Weights of a small transformer language model: 2.92M parameters.
Each number is 500 + 50 x the weight over its row's rms, rounded and kept within 0 to 999. Layers, rows and columns count from 0. Numbers have three digits each. The size before them is the row's rms in percent of the matrix's.

# down: layer 11 MLP down (transposed), 384x96, rms 0.0616, rows 77-205, columns 0-47
# up: layer 11 MLP up, 384x96, rms 0.187, rows 78-205, columns 0-47
down77 117:519602536560497512532456566479503446506582548445536516491504474522495534591511487523458575566490509425444530506461438475528508549402447571487495
up78 102:448453387462538544530422546564511463549496475515570515503451435479521491514468500442540489419477485469489521371526522498418508515555518541554488
down78 104:509529606566465404479516453591506494515510491411535455460538525625525528581439516616534542535574512480525578534553440456494492531432500484511478
up79 099:500505489542589491495446532523541546588502540623502441573534447393467602529438466518531419508503438464534525477493485475448496583506492523463428
down79 101:593414489467551447444510481455538514488520473434483547487543571565568419524493443471428496573476468504549545584512520560441544544435503468477521
up80 106:603565543532447493488524495370488504577478535517471416484575521549471519481507452460543538591564493443490483533561560529463353519502503541468511
down80 109:463419550537563463532541469551486490514535488565435540552446534378481457437589542484423443411461447569466490428582478472575534517512462509591464
up81 099:423499422605404498492536500497444431438424470477458458566523526507569490510525463506518493521495493507519510462535414411479561553493423492466511
down81 092:502424490549441364541534523519408538538527511579512436446627404504504544533540531469497468423502525510445561505479430550463510441415532476527540
up82 100:442551589420500448505410483530544480506567547460465508493514539478465455615398484458570512578595484490420468544494521542522429556420427495491439
down82 092:550556547520499565481519532508448517459464479536582521459546415558528470538521484581486500439496464510610655496570444546527550463490470462493468
up83 104:479450484456473507532458515472518520491505528545346443508533450498534512511502521557423493459505455475372491432517488494539547517441533534517566
down83 106:583450608480560505446539472433472509389483512491529496545526449383573505456480573452580531462473524568559499455539521513435474454481571460522501
up84 107:556561526498463500561492456481542501473448601401500547540556493412530471497557509439400504510573434438487551414608536527513468487513514505489474
down84 107:505398521535468486496474576443409457502537458533626505517506528428482461517529509564494422559517510558486514502509468428486513442471500417503544
up85 107:563553489588549462504445513494558431518522487479543583486526487562496541535556554408486580474570548469495489437502532493534504589539465454494444
down85 093:488531458466592516557576534542434587549426462563550483470488533442461429397611518499425441506487420494503520465476532488517493481476574525561491
up86 098:490520572446491515480385498489523411519546442552465586494498470504477453488447577457434464483507485467594552559450493504491503555527493579550491
down86 100:481483481491552522613504412502533462497499485517514484482494518444517486594518524471550523508505532448546452490436468514525410526488473577413524
up87 094:461541485542498510525441472478489590402516415670432426477526454454583461540430457440468562566499523448514483606459450588502490521491533542467525
down87 087:458593533504518519441535541524490484470492549500470546491516539500502453535527534584468501533446416526527487545513436609475568557464585471353449
up88 099:477459648502498553416461580542500502475511495563462475462476428455532440513411506473457511553474508552442482479627545593435563464546385476479513
down88 100:495513403427494536497489429487405524399495542578638530458550540523553520550501496433491485496465520431582487474497497529418517484456494553498516
up89 101:537545418532534491516430590445480515530490462516546609377630470523482442537469543519473529565526505460460554485482521496553509568413548476459562
down89 093:520470505480493566452464538450444559550471550529461399458498587569441475445405412477397487524522519587473518503515439480510452513493487531457480
up90 090:465444552609534599456495590512492532433448437471490449493512543482437490506445523516501549451481441569588477607516484513498534442552495529452456
down90 093:475467516444466510580608499550541481449505506370642503529479466519530439540451493525450496503436458610545558487471478593529502492383496507557482
up91 093:558519531486562512402488434611531488551494456554485562495540512420448532474440591448495457455508509495473445556497584421528479513501592480451491
down91 092:485464445518555558522507479464414525472497561429461543505423452617523522564481570561494471547404470559583517441604585511503448508426534501546507
up92 111:520505591504519557531426469509488545480525501337467462532511521446468436531529459479551455542439380567495582514480595449470458532446508520503543
down92 110:484597471575478434442547430462478543436528515533558434477462454562493471470490523517534444624498421545432449456523478498468423455519546526493543
up93 096:570448492463587516455505538555467590453490527518494546471436580440464522509493414498583519540511445573498474460517506548464436484571540571401465
down93 103:428453483533429550605438607417478543489549520456554537485550488558617469518463502363595529474469517480494533504559454511458431492467541507464508
up94 090:605491413557475530512458521420513512444503415537501493462484458500511456491517508583475491499608432536551526447522445517469566530492537450500535
down94 090:519525523452585487417458512568438578487492580574553446537503537433393580552537478470485429427590493526491538485516466566491502541515492522462516
up95 092:511458573540564413407404453579528505482448497530421567463620477532526437537420593532390442523523443512477533485502484501486527482508534500495555
down95 086:421450491466458570489484550505474458468496450518447525543510517458548512473594494520468569468463583445486378459520518549517527577572547532493452
up96 105:518495522440473488528506477528557456453577422597515489483458539517537485458505533461568465417472358473556537471515549533547468432511432511523576
down96 123:405550485440489440503504562496527463471489483451448452524453520492415528453499456434591489476479373509537531555501473502482517518527544517500508
up97 102:411539511448561470467444480471594529463560493470570607477483468507529467466525495506479493540457527620435550490522491330534480569464473471468510
down97 106:481517458517420447486544508522542519477517497502546516508435437510520501541551438484538465488424491537495572530459516495451527589516397495511439
up98 099:566496439501534549399466484375518458528549497467442533547617498531466569486496430514471547541481473539493469516483533534492486509415497425501450
down98 094:550532503487494490516539468541615481537543575480530394443410506552560404515462559580574502372460499467468474448555586478534516482566524564487442
up99 106:479486532512531476526502468448543507465495445461544568497428474442464449435488519536620592538554459452540471419561516463504549485555409554505556
down99 103:483389408394491588514460455459540519443428465512458590587446560582527408550517485410469524540403573459495507525471512445517490534552542493588547
up100 093:544431523633477450397481518547469576513579580546423546441469492536483449547519501463477547480518423488441467468458416489477559488542512484543523
down100 079:526517534427503432482599453491479509524526417524475531580543483559557584495501522561389547517512420476503490422494503431505440502516490451539417
up101 095:380464501538453537539445526405502537502501459547555521546516494455507507440559519456470557587517446460445521586450374501462436433518482453445405
down101 094:542510460471571451540476496522518510492500463512439506438443504415497472512438617526463405543515520349483562516517504574561549547459529572502522
up102 109:524497454452531487527451511518606551473568521632549574500399427451494452516608584423461429465504471452591553457542467516513513444523399550457536
down102 104:431474458417480465544469520505533514518524572510532480498440542429494581469518386483577520466514480476508453485550592501501442490598453523552517
up103 103:514531474393423556414503653487507540542481399478591554528488480485538482478577510389556477479519564491516494490450582483583582545533500512542489
down103 102:515454492561497468534364428443488505462526514490546419524490546568458466488435473441441559559548556412397441563485523459486502522498509516500482
up104 099:564496634554414478546479512441556499471483440662580493491452526471477522510524591564452419502481489458576470466472576542470427504623543475505397
down104 102:482470485476534503458557519535469517465614413573620470503524475451508482514436508458492493481443540562442529540526527526524591418384477615497493
up105 117:435610491477596523583444471508489415567576489561545393510548504500462482527455447408483523504424504466393440518573511483511517578415445465494504
down105 123:477433535482593509442457502497437525502452539576415491460491527453432444494531504505532516552549428548608592419457564471420598572566566576460497
up106 103:596567546437521442534475486549530510527457486518455409455621521467513420560658476492510463471569476569498464384534478517492426423487437520561438
down106 109:408361507576507360508557491418539430466508423502566571615520519457495498502551435460554590482533495485489516496432495475513486467559535477512500
up107 096:508554443502508569436461499549554416450477472485563470490519556499536644608500490559525537451521495503506599471522539430517445498577436409457502
down107 087:462499517521497467448403520493532455505480433515546584540455416478464406533504496479490450434515521448538434561504438438482592560469504597468484
up108 101:490567379513456468470461543476418493540571413566480483508498571555453494565490562491598490510568497497505506469435533360539463480471490488544502
down108 109:528460403524452498501468510431579420552444527539541547474466494550519582453471513489550592512476453511485425460524530598526459584535541466482555
up109 098:508451619527609438464606566523491458410542494436470544576493415548492511486465494485488525540432400470444436440512519488525444463582485480542539
down109 092:378498491435425522511568468561458526621541504528518522539507493511466461480579462499452403470481607459519530507530475570503544469515456436456557
up110 088:435454493529530465508544491536504527509401529515480490460445543468474458530621564491461537540462491518555458517533484485532467493512498399438428
down110 092:521456522441502578566478512561449363507447490467545491512488556536542557431444455608517442507553465448471509464443520587454543510397498474504495
up111 107:514589580512435507573448531527544389540534543394492514491514508495517546569557464373567477587494516546440494467543568556501504510645512422400507
down111 098:462515542520547441506406482439511476557584490445546474524482399469432504511470535458386502454548552565537513538499470436569562418519484487602523
up112 108:584538516495399443510446507510488557483488511519455462500476451420443571437524441502470506538497502422451455551413454439516453562532536546439511
down112 103:381547562524498511472566585474557418564537432408532518558518470586611483520495447465466577502450455527551511469489518462507521457587497458534516
up113 096:503382579440388402539546475497513506443519486561471515410519546446496566479440475570495607564573570549449503569508459500486435511445484513552549
down113 089:548506526481588524454520566518512464597548436489577516526481449542446621546503416469442570443444495581550602471426527499481535443443508510461539
up114 098:462441501481513529472539556552617522580505500457500523390481519598490535514464498554538503469494491576442416457530460545575530514515586459410478
down114 093:471514507558413540565416498544555396354564513580510513473465453611468449553492532547439453498532461559468487490524509435590540469502481541477438
up115 102:436574593442435596454582422527546446461472467509483460467519529461445496469489541412472491512519479461490542464454555548459458501564435559514414
down115 095:462378493402402442423456548587583519510491405448435557543459537502578494565507417480479409428518500605536497521452474424591508579498514516501533
up116 099:444449479536457533507494546532520426551455483544455507495474628503586427526533487522510575601528533529449587467525447522464475517458413478493469
down116 093:528432557559495530498589536466522504469559552470594545480442471499518443543420512484576444452541458405537458464532570614554468491566575472442467
up117 103:470476443474403565490509457504528411542429507521533438484601452459504439448512484474482519532446533442499536488487510466520446526533577536603485
down117 105:493481536373549542480543581461482497411572426508397552528545549485524519467457521468471480475541476484433480513492513496512555479485530523420555
up118 103:473544557487496481576471470549537518550508504542531447469452530536453483492530451405504428492540502445534564539557490451490498602539524410528426
down118 108:537500506520529437531509547502478394542482403539497614454610500354491546599439499439473508518381537426448470520515463509466498486378418478461533
up119 099:571528512382486492536435500444592530445503472482423515451464481544532537514444561428526531598542436571528568538515464571413484523612474525465473
down119 092:505525542571434492544515450484429506485577429470507466500491517473473526444496444518533539412492605432443468517471558512539581627409474524573541
up120 093:488399446480478540503484574501483464543474512516539426386500456538539399460524483448476512553484594492597497461524587474494505435540561502518457
down120 091:612456638407431459436494571547490470486538572416470544474469418470533505613480562506520513459495506529500513503586499424532413496521531485554479
up121 102:475479527492505548457452492543445477493510486576484542476493540513509504456461536488569542472419506411507446567488512528532486527478510504428521
down121 096:567410480384494571517519539516391504443504527587510463516492508436534418502531551459471514428410516493526521527579574477488483600556460547513464
up122 096:449552510516497495418509486436565471538542466501533525489462484569436575540472425484524549481474605486465536548548446404414520505508597423448485
down122 089:501417487487395390478566465472517513485489587487525483457495426483502532421567561526439534452412524557517522503498485568454521497499525496567500
up123 092:546463497473524414518487616553341527434432460518466523535535421608478455476436469590534525526563555485436506460417519496531445439462557503496470
down123 081:513497475494522506548536496545523458460537467534539546481521511404472477505450510481494415499564421504425531487567556537603507417557456495513458
up124 094:387475422450494412480458553499467488442555491597480442499554494446424464463419433495475560525570488596436569495476468439486529459516478512566607
down124 102:473413461540508417535483475588442577453504501540518554446582513416489591420457541587489459536572426451457508611537510398490525436474500447564448
up125 099:474497490505488557422534445481472443459616481496410489559415459599473489472456554508441475558477494554379462500544523501421478547556477497573484
down125 103:532442506516466491508483525501502540447568446528492444510485523473443581532562523608555418429525539425620531438551531483467498586445457445453469
up126 094:534453408605505509486547458489453601540474519560531472523415457470429501499502477479543530535543582448481565440512442420492522505448525459529618
down126 095:458463402455554576534606474523468473415441473469505472540474517462529495543426521540433469409474476550506516464598432506447478574572485484529460
up127 094:444558506492550474422441412439486539507556493530482546548583504469635577496450481594535566550519513451517445477463520484467450556517448546418508
down127 094:599436548504461531505521410559579479443500518461529488481399491533405516461492547553493399433513490511546597563569440549485460519464532472503453
up128 094:552548496523498572491529556473531432424478429393465492495464518505550594604607447509486507509450498465456505496502524454511452551485385452551504
down128 095:562436502526499534485541438509470568518470447387536546436602500440591468470490548516480471514518476539527519458546526472477536526428522511448510
up129 088:583493548433544476448519475572454488409425464575535484490491554598493422542544495482479490444431413478454500542520577461466484456509547507473531
down129 085:419480506593520478453459507528500594547573512507435402524510459379459564612479480469556501456520550489474518433462447538541541480562508441548513
up130 102:517438385541525508522460507480444512397578434484460549462490551471500510486517512503482548528459502488512532475607564530493484506393506548422566
down130 092:543574530476564496557500590525522466482550523416467466549534513534573437432468459463522440586407527505509453473496436585438506514579515583452441
up131 099:396376484524527487477456619512489477441421513558441536419548541505419472495442526501470542505564489469475481470593607538551532475597456482479581
down131 103:507488519464557490624517510503553451504579458454476472439468540456404492514474521466534554468439541536507520500379476560447510502503591483548514
up132 097:511583476442497553537476503484597480506462571469519512413515582491491570444571562429477525478442453503488527416406535469596565529557494474521398
down132 101:448469502447468477482540462462503496531523439511473453488551477531556489606541483564447439544430518531493470544606455491387450499579573546388530
up133 115:548522574524403547477487514451558495494533360486392486510472455420513530518584463498532452471562593508555512535432505502505494499505435609441440
down133 118:434563573394608488528554552587446520500502475437493516483420532452454461498529563639467527490573531522433461539469455503510528517440533500471514
up134 106:461544505443566374563477408506514484521542588541529490583494488517583418549509508540566625532551408482525568527526579428495411418475484448535495
down134 106:494483424452498496560538568563489474452430507464540409501464505565465484434577459588526419558512550474536473491569340452521430556521488537488495
up135 105:373571423401549528496494520475575581512445511527416407564534480491478510471483548499362543565529492520518640522414519508462559508455541567543454
down135 114:381530514476505449409503448479534571431589490500529489535529508539542455493494499430609594459453476553612393498454542498481472486544496456481517
up136 095:548501408596408447524536552532473522511555477458480529464522569572531491535535440529613491538580509482485534481494562445453414505487486622490468
down136 093:530523511448526551515472495581469544476396544516507508444457487455548472515481514537499533477487408548476491437428505549445536508447548432458479
up137 103:517424474468557473533411461543513422519441538536490516574466496506581397560486438458539543485513501478549538431424520550520540423473483550475544
down137 099:458442530462536419502392499585510457492507467444565543472435538385538481561464565509493522472442502445505463555502423591438561527592503425568426
up138 096:550508452537426448533442428511612509568508519524523591488568503559472369460450507474480483586524473552492533470499488518503322537472426497539501
down138 095:520498512529521562572512525618416509449463487458517448509499495457422589495572489502447499486435447414476478423472492460566529540528466482496523
up139 103:570459447495450493426501487500534424466535503511482531567520547434523514562498481432498505521566537481505556428573445437448508552468577486507439
down139 108:366522480471541546497469508568596535583498552505503467429379531468482529474483424480476458562432477495544541568516499452447496472566468446502515
up140 096:471538498489477512494481467500489504537530522529455493436497538484605456457404515616515546534545530456472477356490461643447457373475534551506542
down140 098:489473538451499498531490583527500528483451445503523515461512517331442526604549524508561461526498453416451527476476507510495416510388497427525508
up141 098:532560573609439542534394466526423469467523415587452553499427464465482445423523555486431449552538503517516528528495557535482511461582564478486451
down141 095:603514567557355453466443479501414541532493570532511530560497502466509478536463513530563366427491442408542543457495519610461527489495450437585528
up142 101:504491523490531492449434474395520582606572451526519537459419464513445464452498543485588440491546455500536537505463390491490538528567542512514457
down142 100:510510561496493587525430555522500444572514545507482486531441454518508501486506499506521616524589545429458485444591425415539522394514517503485401
up143 109:437461590527439558470494529529544388382530431538548516465547476526530523486476437482470437575526516478513436498567495543486455482488519494401430
down143 104:520429473533500557529449500468491502452447530513556589429511526545555446535429630521511546529502512429484459461551497417472592391447514479504548
up144 101:476587435451522445517429457531514455416485454415460499502597569468545484502544519544465549495520527481441455418537547422560566479507432490520583
down144 102:552579590435506583492556561503475555408547562577456470497491500360460445467503540459539513473513485530555546571513496539533502522574478451608476
up145 098:479517480413571496464458517464471550536480513558433578468434501401506589431593479442587578519549558473512467480473411482466412462499502540622482
down145 103:478509591483436495507562518470511510445502541634421524508494435479490570588439485486384541525501529529495498408413606536476418482465425489462468
up146 102:445515473524523558493514485568520541578547436470515456473566514555508499519552541562435541508413535557510464442521595430578556498470482500566411
down146 104:422528523501470511494539467412514460530558550497443509471606506480537467557429437511540559515481562517489429526560544501418513486534350533456437
up147 100:482450555517484581456386589455547496589529434483478481487462451480491454515441429483535531488542530459605485444560450544501491548506394500492495
down147 110:570547469484525512494459471528469470521483552431504515598476569594437521470591526570470541536521598439410498505491481574436512574476502415540439
up148 105:442522522572522480482453462423532489435630511521588527398483546483590580539557495308497466424521454481477485521598483467492492510478509480557479
down148 088:495565466488504554545636532489526526509474485497508463548507535500515369505482407497553528500555528521549472464389489485500427542522488498467434
up149 109:493511471570459446454386565431521552552436488399526479424527484555495476471528483542436544564515545468491451489472520439649511502493497497526504
down149 100:505513461504477494502485502466508535545662474532446534528469540469530565483465496487407555623616541549459544482494444502453577467403522497485476
up150 099:471508465537500506445468488615581546570420496518485422498518523434507632491494443437581511534484531457611468449412492563537427581494462493457479
down150 097:495487586493478456549464442499488469523534529589578497457466536453515478522499506554469509485474496573421574559524376519545502459461420540522588
up151 090:498566549442451472422416446485597528470520456538466469502575571483535472459483492482533398522554520446527555484551457474512502458560588532553535
down151 097:442524492524511513477555502540418506509472508556540465515554548601444581491494499539536395523420535606408563578496549516458553484584492545507471
up152 100:579504401477468513444529583478470611439485503541525463528531511542509529457491603583412567476516536484479537499436445467568494521450432494487588
down152 101:532512512485525426509438489423428473454546495422500521547629543460527566489556439493521515492594467471482485501440478599539500425361559531477551
up153 102:583497482501509536489515595508552532527449498492465484479603536446520418542489407550568530561538503468462580603527500455547504572461547520496431
down153 114:453485495504527482442445491571496532467552504582523482413453513508449552510485550515534503562473501539516584459493429483454491377538514488467572
up154 112:506523499454471514547497523507512521466515470549490498520520509538429489584476476497521504587620487497406505527458396491513471447473438492461547
down154 107:535501499538503477553525532439460477434544508449456539570508497531556451508464522504464435532473533391493450488429474464429518551447575489518615
up155 105:501524577543459561531611474427575437521483536539416508479580578468508450422470395482555567515542459477471415480505529397540517571481528429390567
down155 105:570531502369540406477552535545505572523527471522478428568390471443473427534580459518536557474521558527472527462587466502463517490440465553447514
up156 111:551501524548384469483437510471536438442534455529528503556548385579478463529532470487514446488461496517483572419418498489544393524531469492540568
down156 114:438485548555429521456481458363455450537474564453463471480487453460561536553530510453543584483487507366467521485555516490490512496439524452551531
up157 102:453528456467493507435519565511437464541573495565506481532552473426489465510485535539523435525474461519502557441581527510445581476511409479602437
down157 106:465471585610595509525446612523474478461515487569481471499619556475434586494594534386526526546496491489552456468475449516445424521454468455477479
up158 103:514497492553447483514473499461498515497502382522536477482571540463427487491474496521531561502554504521419620454554518421519532575394462563549539
down158 100:496457510554521512515559544538467439509437490561499464400462530469490536431505494455457389583536513584483487511519438507470558506520535496445458
up159 104:470534604473601418492532590529557501545501452475416510488505470436433598449641508543500513502494457533470476513495475485554634437497507552503514
down159 114:541489521411489510520530449586531506417480513529451461425519521566552533529572523584486445489504469416498537524458448469458520583489491528453556
up160 105:444572454526509508584501543426520522444514471514480544520459519463502586524590524544605445608435476474499456416543524468440442563433490542426540
down160 104:454503592524559532445451496576482523490504536477557475479430498459477446473394537494590525486546524574383481519465492532419431399579540513505596
up161 106:460504569513506547411508505427586405537443527612534441483438569533494508472449508500529559479496519458473566457492543480526495518485491410481447
down161 113:493501411490596461448442500501440532538447570562549538505511482461456450473537447451503552522511557472574568355471482571438472405508484369536488
up162 102:543592548451452565547450425517510460491495403478560442479589518516470574441527420512497494584428534549522467522634452569434570481517542473459454
down162 110:440482506527412489481596559454487532565534495499531529465458405386498491531418582491522459602515423395407545489413596550555491472562509526562555
up163 095:491536498612599463489493514430528447480516473529561614485468487463417386529536409462482568556424506536570514516515472458515500530465429446476475
down163 101:549436571484474568516636516464559493524451499456369496425565524543488542464489526601514455529457449489477477536409494489419514508490484460557474
up164 094:576557487443532545518493515470505575522493461548523422563488554512423482589494566504493444560489488514500484368487524482569553503558508397464386
down164 100:476429494478440578595460354458452442512503448544484591479532543468525568499495478499523446513434488440563464518546541462470458480519433427511541
up165 114:508573405528613490499586478439438476473433443584490484519542537451578506504547450494423588523502632488539506458537502457450475533551493494447457
down165 104:547496472498426464479428427492481490566577526454541544465461470617531498495514553590562526485460473549443560508494493417455428473504617475468559
up166 086:408445475468442486532450573447525595464531475498454495363529516491540516441483440578483527466488423521523544436507502469523578540475550475520465
down166 087:493497522492493445475404551576488574503449485515479463411541577478495557545493453545513522487538488438497527541619494467461471498484483483486496
up167 101:561499455419475469538536476489540421498530502515613461505515515512507493480431438544592482544467471531507544461541436411522541497488471533418516
down167 094:587459501495518483421539430494512475553547557556485501484562460461544576410447429585515465456457470485476399482495477466573563444497534444470549
up168 096:489523557507520557457471507497509482524553494538571495562571439445466508504509485421533461420435423413570555446528493489421447541567505450506428
down168 087:573492494516444453503527457569465549571467449422591458495590474538397461456479552504588502554499478573439528518536506524574522547435523503442481
up169 089:495455488426473451563470399513544522491514434437537458499520487531481411531448408636469571524515610517421493592526581566514445559476589516578519
down169 086:438534566491504543427453506498547432595505451505507467550492541530576563504535398506440529519584486594458505389532464449472481517501436511511525
up170 097:446561553427486496535494498554475523549477444496489466510495496511491592551482589514446566563583507528503531495594495417561537448558491433533445
down170 103:551491468546492555532545529530460390471545531503524569480442463496533520487510489580499362528486534523442452572411471473440578395482510508512546
up171 100:452434552474539493417588575509630574513461538454466467460524563520530496472516520508491453523530486456568549509544435478506497522422512466450602
down171 093:480547376462512413529501425511488453525550510574521589581440453528530546548516482513459480477452510606445559563507479531544587462486556591465365
up172 101:585489539491507545444447592459520451507570420471507434522464450492333509494543571519499475417572482568540485465570496556467493506586464443486470
down172 102:457420553528520542495472460568472535492509568503463447464541399500504496543492595478487463567430508542495553551444414518508457508376502539435574
up173 104:568565453471442497472473494534527594401612466482445558559463486566537498496538496443590550446425467556494538445525484490545472506527435393523505
down173 103:467443566459506465559558470502519430494492551533500496574571482443470422511407543475400487464517460531486440499528556481537490522522524565443557
up174 099:571465455496511412454578561538508428430477464474489448453527499482474534464490482543508508527575504453568529505426469423557433527575442392500550
down174 096:455508498495520485443470486480549539508539474500462544558471486485509513596488490425478557519474541497469524453429524522459509447601528584453479
up175 103:596384453576502540487496550582515435509523526531459495509492505443595517485537475424505562530536447463495501523515530514549434528428545495434501
down175 111:520630523559446503485471482518492530552533515390483535595458449536474481569502493552555479500563434498532472459409451530461534497551454438600503
up176 095:474501535440552571526430542544530544387543530524526529527498511459496490444584524443439475446517588443447521462500521490523561524617568457565413
down176 090:514535481480432449419479462506506458644508463574613537542489518513497567519588473531558409558591476497584492518504425468460567468387412551402556
up177 106:431464547455472397574461509533520500615460525535472475562580456555532465497478388469493537499565426587462596504545470460471521519501504460513504
down177 106:484508476435518519466453613472448497518516542470418445418560496530488545501584530442543497438506538477526546512503439435628455540558441500480473
up178 095:484463532432496596538527456531549514546522531554397513468424577523508617506393490525550570422495482572488489474535464542424543468463515485572516
down178 100:445530589574493432432461380501418579493560505550522497476549449560536573529535537485572480577501480522572546510509432428500531395528469482437503
up179 096:506441533591525489532503473526499602406549449554465501497565517352499624491438486462560548527509456526621527446495574475477497476515534483563534
down179 097:430497528502556439406521567427546445570442454536592515545497485543595497510476541466546454474461495514521486514507585502395626467435507497466519
up180 099:603467513519461553526530350513487486512561410606490433541483572466483546526467569406523537440545533467549500513505490581537456477576459428581458
down180 101:495474489572507497510504529483470616508533463495507507454490498479469454538489411471432541616519472517561519433474521515421537578514494483543571
up181 106:539454557507459448402453484511573435513598469474497471546467592564525468455613485483571467490505414465555491548543503484542470530494559496461479
down181 114:498428543482537568522475537490528419472494515500545519459494468471511470549528452557487461467514554545542577564461522573469552413562481451449462
up182 100:490469509427452502534472538496466477560415403488517538528526571495526461504563485498596537540417499542506556488510537533567433552479497541530439
down182 103:524515491576531547504492543457442511504488593510412498430443516484447514494418506483476524550558532524473400492538475433482501470518516454508478
up183 108:446417549538448440503457465609534476497463511525465546537487590491551564545455519470569490567502486521574529494564431484526435476577383458563470
down183 112:552442475492534561333453485444566507524498429547547547524519395499533481545496425525430445464457438449486407449504549490484452559614536530504496
up184 106:435527469442530468459496464563566516555505494541436508558523530428444483475468523448638580396484431548518542523454509473456466550466528400523518
down184 109:486562492416424538517557560611548497537504525436510521537535578555512479472519473476526418482533405504507419537482454511526432438523509435481596
up185 099:517573397504546584500504521506546481524528454529561598483473618526460424477550521501510461468495499434430436574423576471504554609486518466477516
down185 097:434464515469536424479466581568396411421515517491441530506530476543518548440434427541578475523471537492536474546590489552502477466533508537452506
up186 097:476498594526567472439453465488419422567507532529489482574531513522478437465541468540418564509556483454438440480488504446515571480469506428559496
down186 102:426508572571423457429512514441490486417484556522474534518503539534478406560503468467505487578551492533511459481565604497577531471441518480561566
up187 099:510514418493537569530564462456529502493482458402412493485457565460496556384506543568561458516442519480512430446477555435515476559413529421533596
down187 098:466472493515493452463401527570537525546422485555473484603433480527511517628530438436532521484556554499494569496584442515499601435517367547494525
up188 099:486515439480458470542496460544518457496573459541558527550452422546536585511437438487521629532495493587455539492535481517527444520448444432465471
down188 110:519509506493524451434487510483555533552444561558585496532380499463587537458601532469486451405419473509482456482505534496526583561428487527536548
up189 099:570524506506559495487483497449472480364557502587528481443669491506467549558508475477496582516492395469487542506506550513490507520470484441396441
down189 092:490480543463553512445627386600499532540483447461402484496532510567502408442573557454543481453484432445501521421454568481564467509464499505566539
up190 100:514551522537409516464434497500516571491549465447552536482536551461476498492560518550385516522474502529556492568570544575557429452549552495415493
down190 093:544403462487436585513487484415561511515438466531425579531490491611411541528411417509587543412513511421427466463505445425522523524462476492572458
up191 097:472539456449538448466472480618537543508477522534460537521475464543563504563505438481492603488483400391592518464535503498430544439515536453500494
down191 106:542444485429477469517407527499559524564495519462509490475416454485517447471488548525533536505526508606513631477471488511450614485481489435469438
up192 101:533405466372544580493481440523478555551542608455518417438489552505524386495509533437496558499580529437413518446514492493484507463427484522550503
down192 099:514502495526582451493507484492512473529467571420503522544451451618582597509545511432458599455287477487488454481482571485435521539585511511468499
up193 108:530480499548433550439511577477439558476470467533482445521481517456434481532460464530447483519502601521518561574455597480487488527378513477543523
down193 105:449544478437509389455479436514563493529491441400522605633499543455583521501502498508456528482507432497506461509534436464417517549540564550453535
up194 097:464466491456522405489527458463490447438483557503467519488577487500536572515467579493509448618574562455572465480408385489525421500550474595443471
down194 098:492509560526548446452495447521547492561546497580417485550491528455443465414478413521535497559470474436458565495598421498594589500471434490481485
up195 097:486517508479464482493510504546580467443536532562415630472538423449621546482514490439496448515382539426416484555442526482434606501504450476581523
down195 096:461478447453507518535466553498531501576541464549525432494580420503514541567512454487502392486530503528413523555603505562436434481591493482465561
up196 094:535450542512549456515414564507509495500475555465451510504489510389505499447558531589406489510578488589494456424543578555474479575538543466547543
down196 098:544469458452434543542637481548531512491503539471447507462557433517516488565381566486475457547581454478452472524443466530552543528548461525501531
up197 099:424521567544525442425399420551513558398588469502584535466541670438434456510593544545410468454515482467405544499557530468515440555484480524504488
down197 100:541495517533521578474569459426491513594481445441497451456485528547420497482547498505544514525516566550424426496578445547488417578329543513548523
up198 104:580521437557542523515538513504516466411458419475503515480529435491492512606599516522469437521480480445504492452398594541538501509488497536484485
down198 092:503566513487528502391567593419399507542453589506478492533532556465507520565440413429535502463487533454537497442558501494540488517547509450430512
up199 094:598551559503424556502561473505570489593491438528537397488425538416501479468423424454588466551546514460466531472547350556446465463467494456567527
down199 097:442532443514524469444573503524471507435492621447485517442584446499491468467467556553429519421507492608517585423577511442549609444491558535500523
up200 097:570464483524452479404432466463497516533464448580546477552409528527458603543433593547557515502462509552510535555520483498418543490519464522483622
down200 092:435513554460538472563510457570457535455477548440476511593504474599507348513537516523450514497520438448484400540530384527516484523561527496440463
up201 084:501545451523524460399435494564537463524503531532543531487494476543524463557514580412435482439449534504592517476446502435442499497481563495577482
down201 086:477428495416581508509443528490499471494512452519531516493492518513570458417493553495526486426490417505456682519584482490496511467507522578501465
up202 091:426471569525478583399441498520526579517478452486504555476578510459527484502389558544458535529488447501616467502456532527505374479531519547496495
down202 091:515514513545408498572529496478525512473557515490571413515502520582537511486451540492523418475519460551484510631458504511512534589388560559498484
up203 099:398524551493461497561409405499557519537505530514398582462474495428493484468490456493425483461412575529466525569580452536513401552455567520395476
down203 100:609522506471411490515489591507420515429643425404518463552558482435488559519548530469547426580521537479494474535491427502501483433496488575558593
up204 098:467494415564503561446466502529515399613437450459518491494511454504436518508438500483508520514516492447605572466508566490499428507438453455453569
down204 100:526557520502529545474524489428528556547571541565547566497420573497586482581451475450427533458527491499460528394524503526394512386441410534537451
up205 106:411461488539484504429443436502531546456442597442477532573476566534457474579469531549438550534579462549585539514505592478484520518504478460535460
down205 107:502563539456520503433444497542533434596456514465506508442529578475569497524586417483486505509513494445503378514540485484479510548564557470420448